Weights of a small GPT-style language model, trained from scratch on English Wikipedia.
Training: a variant of Adam for these matrices, 130M tokens, 8568 steps.
Each number is 500 + 25 x the weight over its row's rms, rounded and kept within 0 to 999. Layers, rows and columns count from 0. Numbers have three digits each. The size before them is the row's rms in percent of the matrix's.

# down: layer 2 MLP down (transposed), 320x128, rms 0.0912, rows 233-249, columns 0-127
# gate: layer 2 MLP gate, 320x128, rms 0.102, rows 234-249, columns 0-127
# up: layer 2 MLP up, 320x128, rms 0.0926, rows 234-249, columns 0-127
down233 092:521487522448508481519459479534508502526518466521506506528526475531520465549466464509487487516500541533551512510468544479478510497494539498478476486500502514479508519465476499501496483512539494498537526472481530484482516530463519435517480515492492480521493474514484503469501492498492511523530436483508489490534431480558497488493518529504451492481507489543462498518489518504500507527525
gate234 092:492507530511470485501512455567511519494524520468476481513521496499466505501501506441520527513492508456493515474486537499516520524469510536539474505528485437501526519554514495478490484474482461487498480505460499515552525517531514490523487513486515500515430461447459481472526478512501485505525534504486513506461473499474528512519485526536535476491496530541522509512476510471502494479503
up234 100:467547470493489516504500482511490559518476482501488484537515520444529470501505487486522529538488502506480553467500498512491499522486502502525501495481472505471520489485471550510525489508508458472494510551530530477468497515544467499501551495480514476479461484508471556503499503447479493485461496442505548487463507536490515472520515474541485512508458496487491495526503506472492548493521
down234 097:439526548472483474512506503525535511493479475522482511540486515490519509433489512506479531478508474478513541546468486502474489453503470492483542485537462516471455520503499525497516482526507463535476489513490525485539460571478452544502495488488515511497455486499513500513498518518516546500487522517505517524531502521498478502490516509524462493462520479516483477493518511490454478531503
gate235 110:475487473490511507489505531497516468521534504468478508493483447489515508498515458552473527474491477479516485463497491488530522450495488499488512449484526503510493474481531482472523525499534538513538443506463487534520464494459497501565478512535475511524521528537496525472486484509523531479517475536540484533500498497485493510464479507495543543464503464471516488495495513545531500473476
up235 108:489541541493503526486558533476526469476519480498497496553483501553477489499510476503513521505508512545472506452528496497498509491501518484526513495482482499469517512513492543522492502458505528475475512500492518499480454486491460472473540486457481528487543456537543521541524462536510497495465519567504494483505502456476487524485498485464512477473510487467474482527470493517491479540502
down235 105:499475496492535517506483524504487507535493502483529489508505512422551496486501509502470523523484481519502530516463507504488497474471509522564498511549496512496479510494496496517507465540498472467468447483524489489498498449515510513517502461549518503516479519486489513459500478498486578458516533489528508568484462520502471488481509474528484494467466522519477505459478527521500499498466
gate236 092:527544532461535489510533530541474508495513454497489492498501485495467518493501472460442485466530504452520492526481503520520526467475484508489497546490489530526547517497537490487511515473510556550508487497509446517513483491529547506503500509503456485542524470473462498507499460498506523502521518484503482509484481489473454526486478443496549509521471487494488482518512516513514468497466
up236 093:494557527485530493532522512492502466512543538499515503516508490470493489492508491501491497521516467472484510458491525527531499520472464546515426536489506488489514483473494508503480492497494494509484522524492531520473548512474523488483491520516510501520499514461462479497537482456537475483552509488454551511513489491474518440506439474560485448494491489504480524515536508516500499516487
down236 097:483519512515496480506507474485531464473431486510541461488489509475501506515529478510558503477467512462494512480523472494507483539494526502507494496486496527490505497540521482476523531471495462500501530465503453548512502520531506537499521493529514460471520544463494502464468530456530506539511500510491493467501466521458499528487512505493529463512509481560500493530482530495435499497535
gate237 105:481510459500513481544502478495517546505523484440500471528487479489509468497475478490502484532501512491495495486461520495505494516489516530527499469474491453462545429531470491504508482490507511508532492518490489495539458535475516530494514487454510506507509510496465540502534515523496533537534506518442498525510470490477488470524478556533526498510508429497507537503542519506500530498481
up237 119:495511522527509488514512457538479503498512542508437484476509478461515460552497525483457517499523506498489528495536495486484503536515530497468496485469508510533505516504522478516537540489496521500469466516501486522511426501492466485457550473498486535472533498485489532532495488510473442510481462468507501502491493514460506535527488504531508469475482477488458492487505523537518533455480
down237 113:472464493483481501493513493436502536461508487520500511528507549502508506464475488496532491495537467499531476493501523515487499513456518500478493498543459520475487513496494499489509489507505489514536538524480574517515475477535514526486537516485485518521493487484465501534492510511527503534431537446508524513487498488463486512457487484544526474475474517481493512504548510460443501534500
gate238 098:502470510523507477493489454512472506485497525523478519481537492485518483488480490525464541468477471526514474517518534462525494510503516478540498523507488507504455532513489495508540498520484495477592471511469458560492463480505520508476482525515502531504527525497538536475500515503475490525525570499502506505477493489525476558531505520490472477457517496500464460512507516490504509457497
up238 096:509493512526463511479498507509487502489556517504492490518507496490509522497467508488481456514518510504501473519481514479504488543459533501537450523456495504498522476542515476496528484463581510487478491519486515501476453491495490488492516535488508523497530538439503466510507453454533515473465546521524511522549458461478465531515467510491493508486503514477514527499505506446523527488495
down238 100:463504489521480525508512533526487483506503501469490523459483516455513539512499504497548525513494501511518467489500471498516515498550518513498511497523477480495473453539515445524483533486480506518492508544487464486490487485428527495454508457510536505485478473450533469490472494488546528529485521484517493535464523480493517501504478505480534480497556521495555522474468526485510530480521
gate239 096:486485521489526444472493513505494546484479501505474497487493476468479537500503524443504535489508492509513492521512518469456477534518514495490507529484507511572531535511544495483518528518476511468509460440463479465508513493514528535509480532536482503487494515491481511491475513472549496498465545463553510507489506523514465519464578518505512496506499514506479465513507496482519528489508
up239 097:511511520489513509513499476534446538484489497502488463494540493510493536509477483475499516489504500462480516490515529518492520496508516517448538525497496496515531465517501486482525514500467555489466514479494516503521520489493511520458519512450474509508537461475508520453489496566475528499491487507469454482507474516471457499549519523524526462503486458483513449512518551502491445521460
down239 094:495512504507501553557526522481501525535528472461503492532479518499495478499495475523487475510485491533478489488507498487508507510464497473496490501439531472485532489499507501515486483476485476473489457505499516506521463542470562520540510497486481539507515473492502512524543448484467526493470462456496507554476515489532520441538523487477492494488486534517522492553475518479506489547480
gate240 102:503543521479479502480517476465472497465536495504561473526500506509517507501482520483515488491509521497462497500529485537504448500493528497513481501495511454475526527521487477520532497486495520471520489497469523458494528535485429527481515558496510503546527505513464467486483436527558466463494476486501521515518536494492459484509500514510499475494462465490527512509519451525511504533512
up240 102:496520492488507478499511508495532473542494497508487519508515492500467474501514509464478463527464460506503521497471478491498517496455460507517545465490482474528482528519548532508481475521497476516458505514542511514501475532468518543511550452534541462450477493511498488529509516484508497544534468557508519492470490475497535486469461460537504533503506515521486515508482475446494467515508
down240 098:517489469498524481507512473498497502496559505515537487501515474506535549454456527519516473490492489489487518485499513513479479514520473513502431545525498526464502499504478479520545489481552469508490508472499522494524498458536445500544504529505484507542496486484474481507545492528547460453516493471495484525538489517485452520511506520458505502481460475478502521519464476500517519514473
gate241 109:484535484503521539488524482512529467519467508532495518486538486510481479504516514479457540504540529510487514516484505485522470544484497500534469489519484507486533460529469528438480478484458493496468493503481536515462489544500508464491546483485524522445440523519482509511540522498510466512510470486462501519521469526501531516536502485512492471461492481460496557510479500492513527518494
up241 096:487519499490519539481462524506559508553459535488466502504474467491501520500504476459504512486504492516522492521474470476520480491490518515501516486500505500501452511469475507477485436463529492528479533488502459512481513470512503516468576508539498504551461555481470504492452507499496513480485500488480515513554461485486492545482501509531521515501515489471483505498515549496519484468528
down241 099:452481499496489503523472497522515524498484498507513492507518560471542490530488493497489532524491531502498509502524520494485493484481513500496473491529511497474536492509495523521519482493506529440501505447497508548508473515448497491511514527494534469518514477468503496512474558447499501553491486464465512488477488509473523553492518487470521538563475485529497491497508477474486486412477
gate242 085:553466503526472507504501500472521509481502503550514461498509505547515453505483452474468478485511503492513546482499490514442463505505509507550447505499487496482462505515498521453519500502526470495484491479451528540506485540496487495466531517526507487479482476515513484509491519526525494516465528528531547532484527479468546534540510472489461475516512506494457473498512495530505497505544
up242 086:497502508509503478456512546466537503493484493441480541486499506504473483524492499528485469494523488499521469516459471474500545517518477516523505467506517472528517453504537545494483471445532483500481462506518521482498480486480475503513491460529491536473571494531494512544541540513507495537485483484493544490498503534537531489502485482492513523523491501481522482465470498507494501527436
down242 091:464534491529521477502527504487519492470496479500481479506501519478513533481503497528530515506480494514584502486484423503498527464482485496504494536490553511513499503535501466492531507469514514469509548444501473487482519471491529537534506494499505509522484508546458467526528500498479520496514473493506551519489483496487446461482492488500500510442463497494504500484501461475512561518504
gate243 093:525520461480495544466502501548500472517536540489497499572524507508461490509470504464513509536516498528509489441504476533487491497484479504538511507514513458469518470487511478497501481447468515487499474542496480464565487532479505489498538503520486470491479512492521487527540486468524510524471485491487499539498449552513505512493463479506514530547454481505487465495519505486512498498494
up243 103:518521518506518514539464513550487508527468524522513517488522504493475487501544472487531488533502550518512519502511478554505476530505479480488501512484484486471487544500490492543537513537448503514494491483491542519485515514498485525471531466496523493464468440509523471476534517451478490464500532432530493485481487495489458484499479479511480515543500511470520492505487500460508468454535
down243 099:488475468530468475505539518466489486470463546501499485481515515485485520512483494502465483544507503450509513478516510488489531502526532498488478519509499486473456514504481485469508491511478509504486515500504499522542541482507529521458502482523454498514539535502528515500459453527482487469505519503481449449523523491512497525469511503510515467479456518552487461547523519503457529544556
gate244 097:505527502518461500498489515512511534498511510539499499531513496453524449518536476495513536480539498471467495539522515470492507517507514488502522476498476576468472538541445486512533520488465511493512467502510545515456463502516499486503508555488462505480514490558462487526494515504544470507459485489464485481490496533519464513521492492486475507460499487484461494520464470512527497488508
up244 098:520536513492465480533480527486531489498502492469501446519523518463478456493519501477495509544491532486507547503501485545495481504482476543562500483500489528513522473538499522488448489464524468496480501554501545498487481501516498497504496463467525463474491498533499438516518531516464497514523503545549455497510496493501505476510480501459525487490515478493505531523483463457493493534484
down244 098:507500524494479492527524481483545493503496568503489479480486514505486481537473529470463482527502467492500471514521511540476488515541551502487450507527470514524472511489525488487482541504510461495532494464457496493510512493530522481504486514489482484536484471506463497583501508503505491499499499521511502473535500524499442508445540494499499478503480472506491508496479473488426493536547
gate245 096:549517506523496475515464505505497478516492474526459566495472497473505548522536511465493510496480476483499497556526495510471514528539537458502551505514470508468486489463512502503485554491495454468502472487521507480479488476506460510481497500572499510461461536493532513473459531533516514497507484511516487496501495514524490551496503492476489474464550516517495486487470518488496537495520
up245 096:490502490488466514519522498512533523525482537485495494500553513516481463502453458509509487530503527517480510523487473523516535517523451510511488520528491535478542498468436546501542479437496529486475511527485535532506503512503504521490525478451467504505505500508507498549545465459492476485448519535466497494519487505468498506504476479545482508504490496458480510506454504474499486537509
down245 098:510494491479528543478512514537541486472451487480533485478507447492471468484469469516483516509488483547521464555509480499474496455525477474488513473518479469556475511519517442468500520490526511421494492477492493520480503486517511500475492473532548502533538492489523529525469521472475480532488487511496489543491464507517482520508493523528500509529499536524484497526493505503523498505530
gate246 102:507494478504528527473509524503520518473512523484485497509458471471528498506520479479485491473491518440529504456516501510490503434501507523481495518499494494477510520496526491455462536476502508509521446492485487496510542489515521511518516492561479510531506492487493534492500505552506560477494514509485477546522456509479513525478477531463561507477468488493523452480546502499527547459501
up246 102:521496515523534518460510505487536476482493515521493508509463510484495452487478509449513483512487495495498550530522507469486405484427495529508496524483501468490483489459511483471442463488510514496484460522532472492529513508494489489485474504552513514494486482495527477501522560515526521500535496525487514525489484472515506490473487528489530523543484533516453472478521484526509507500499
down246 101:497535474474479527522459502482526505472509502520524523501486499492536519467494535521547508489399455489505510496491495479510509507481490501496481461548517504506509487472545515518431483498474496564532522477463510509502501512536475506509502455514514527489479528468522517518533484517503492490505512532505493544510500483456532468506527495512463461468489507497458518469526504521500475487508
gate247 105:531505499492521490512531492517516458521511505511477512481515487503482491515511501485406512471487493502536488492453502521542545512464468508521475506508513505503478455482497514487464502446521526509508472481480508523486508493528562456523433536522488496477536533487501501482527485490510494516505509489496498507547488495506515562487442521493520461502520495451474518490494487496495523457533
up247 103:508486491503560494512521557553492448511483508516496505484531536493509483514507508527469462472477507525490507497477478511508494514483512467500511482493512514491482502496517532503545507453503518479516446522485494515454516548493513422491475502469543514461533479510495545498481470494507500503467516494510538491504532511482535502480516474467457460504517498475503477550481490455507533487545
down247 105:470515522461483497481537503490493500514501505500520501491483501514507467529513565528511510534518466497465485536485506518504493509524487477462495486532531501529505473514508490495461503538536469525485498547496483466496506512454454528464522464476502524530474492504485500498518460513522530521494513474494521517459482501503500498536495535494456523474430478555464491508545449492475476547472
gate248 099:444521516542483540505525453497488516492503524494489517498538490483504474514492533485518495445516487555504484495478489476469509512503541524484477519496477524449519509486522503491540492483501472462461473468494475528463482466543490467482507529468501495503516528541434504511529478529559521488482480519484512519513477501465510489515480521479495496497510492456472531485532531510505545473535
up248 102:542518501476508519494478502539487556488513472533516518450473480506527444476465506517492516510512501513506514496503476476506528520565516445478498494465458516503489487475502476516481532541418506539522481517501486504512496552457491502459505526513503474455520521501517530472484497496479507527490493522498474489505492543492502506514466532476479494462498515545482512480463485544501495495525
down248 104:517530526491495549516484476504511504509488501505477509459510419512464495532537481528556459489481498482545456490483512501515532485492467528500473537534444503534511497496502511495517490493466469471515452527548509509499481473527503502512476490519506453512482492488494502476507535509533479491515507502468523522479447485478479522518498479501514526493511490513496521497513441541562523471494
gate249 090:502517516494550552462482516476537491476525476551526501499484482495513468513484512458506461540494485528513532477480499518448518480458527472492484535536490516494535486483511484483482465482540443497484521514514489490479505513475451494512506539515532450503489471483530474490455518534531535492518497497494526542497479480470520491453487481500487493468456504535489508476514512524512537501528
up249 090:497498505502522482476517506515475528492483498468467517493505523520510524507484468523504534478493505513456562467511513525502499486495491525513484466473505523424485483486497518504498542509491465506517528535489501545559550460517495502467491486488480513484513455563469533509490542482469458484513520504455502493512512496471498508481513503504473475455505492479494461580521508526501473521511
down249 092:501538516531492457468526513526516473518508522503497489476506492474521532508512533513411511522520473528474481498453504513532526514525417527537482480525487469540498517493506501501493507471464499462498520530525461524496517491503498450485472504538484487525491517503473497487488485526499509527480508505520524506500504481442530525462496477539467480462493527495512503500518442500498538492514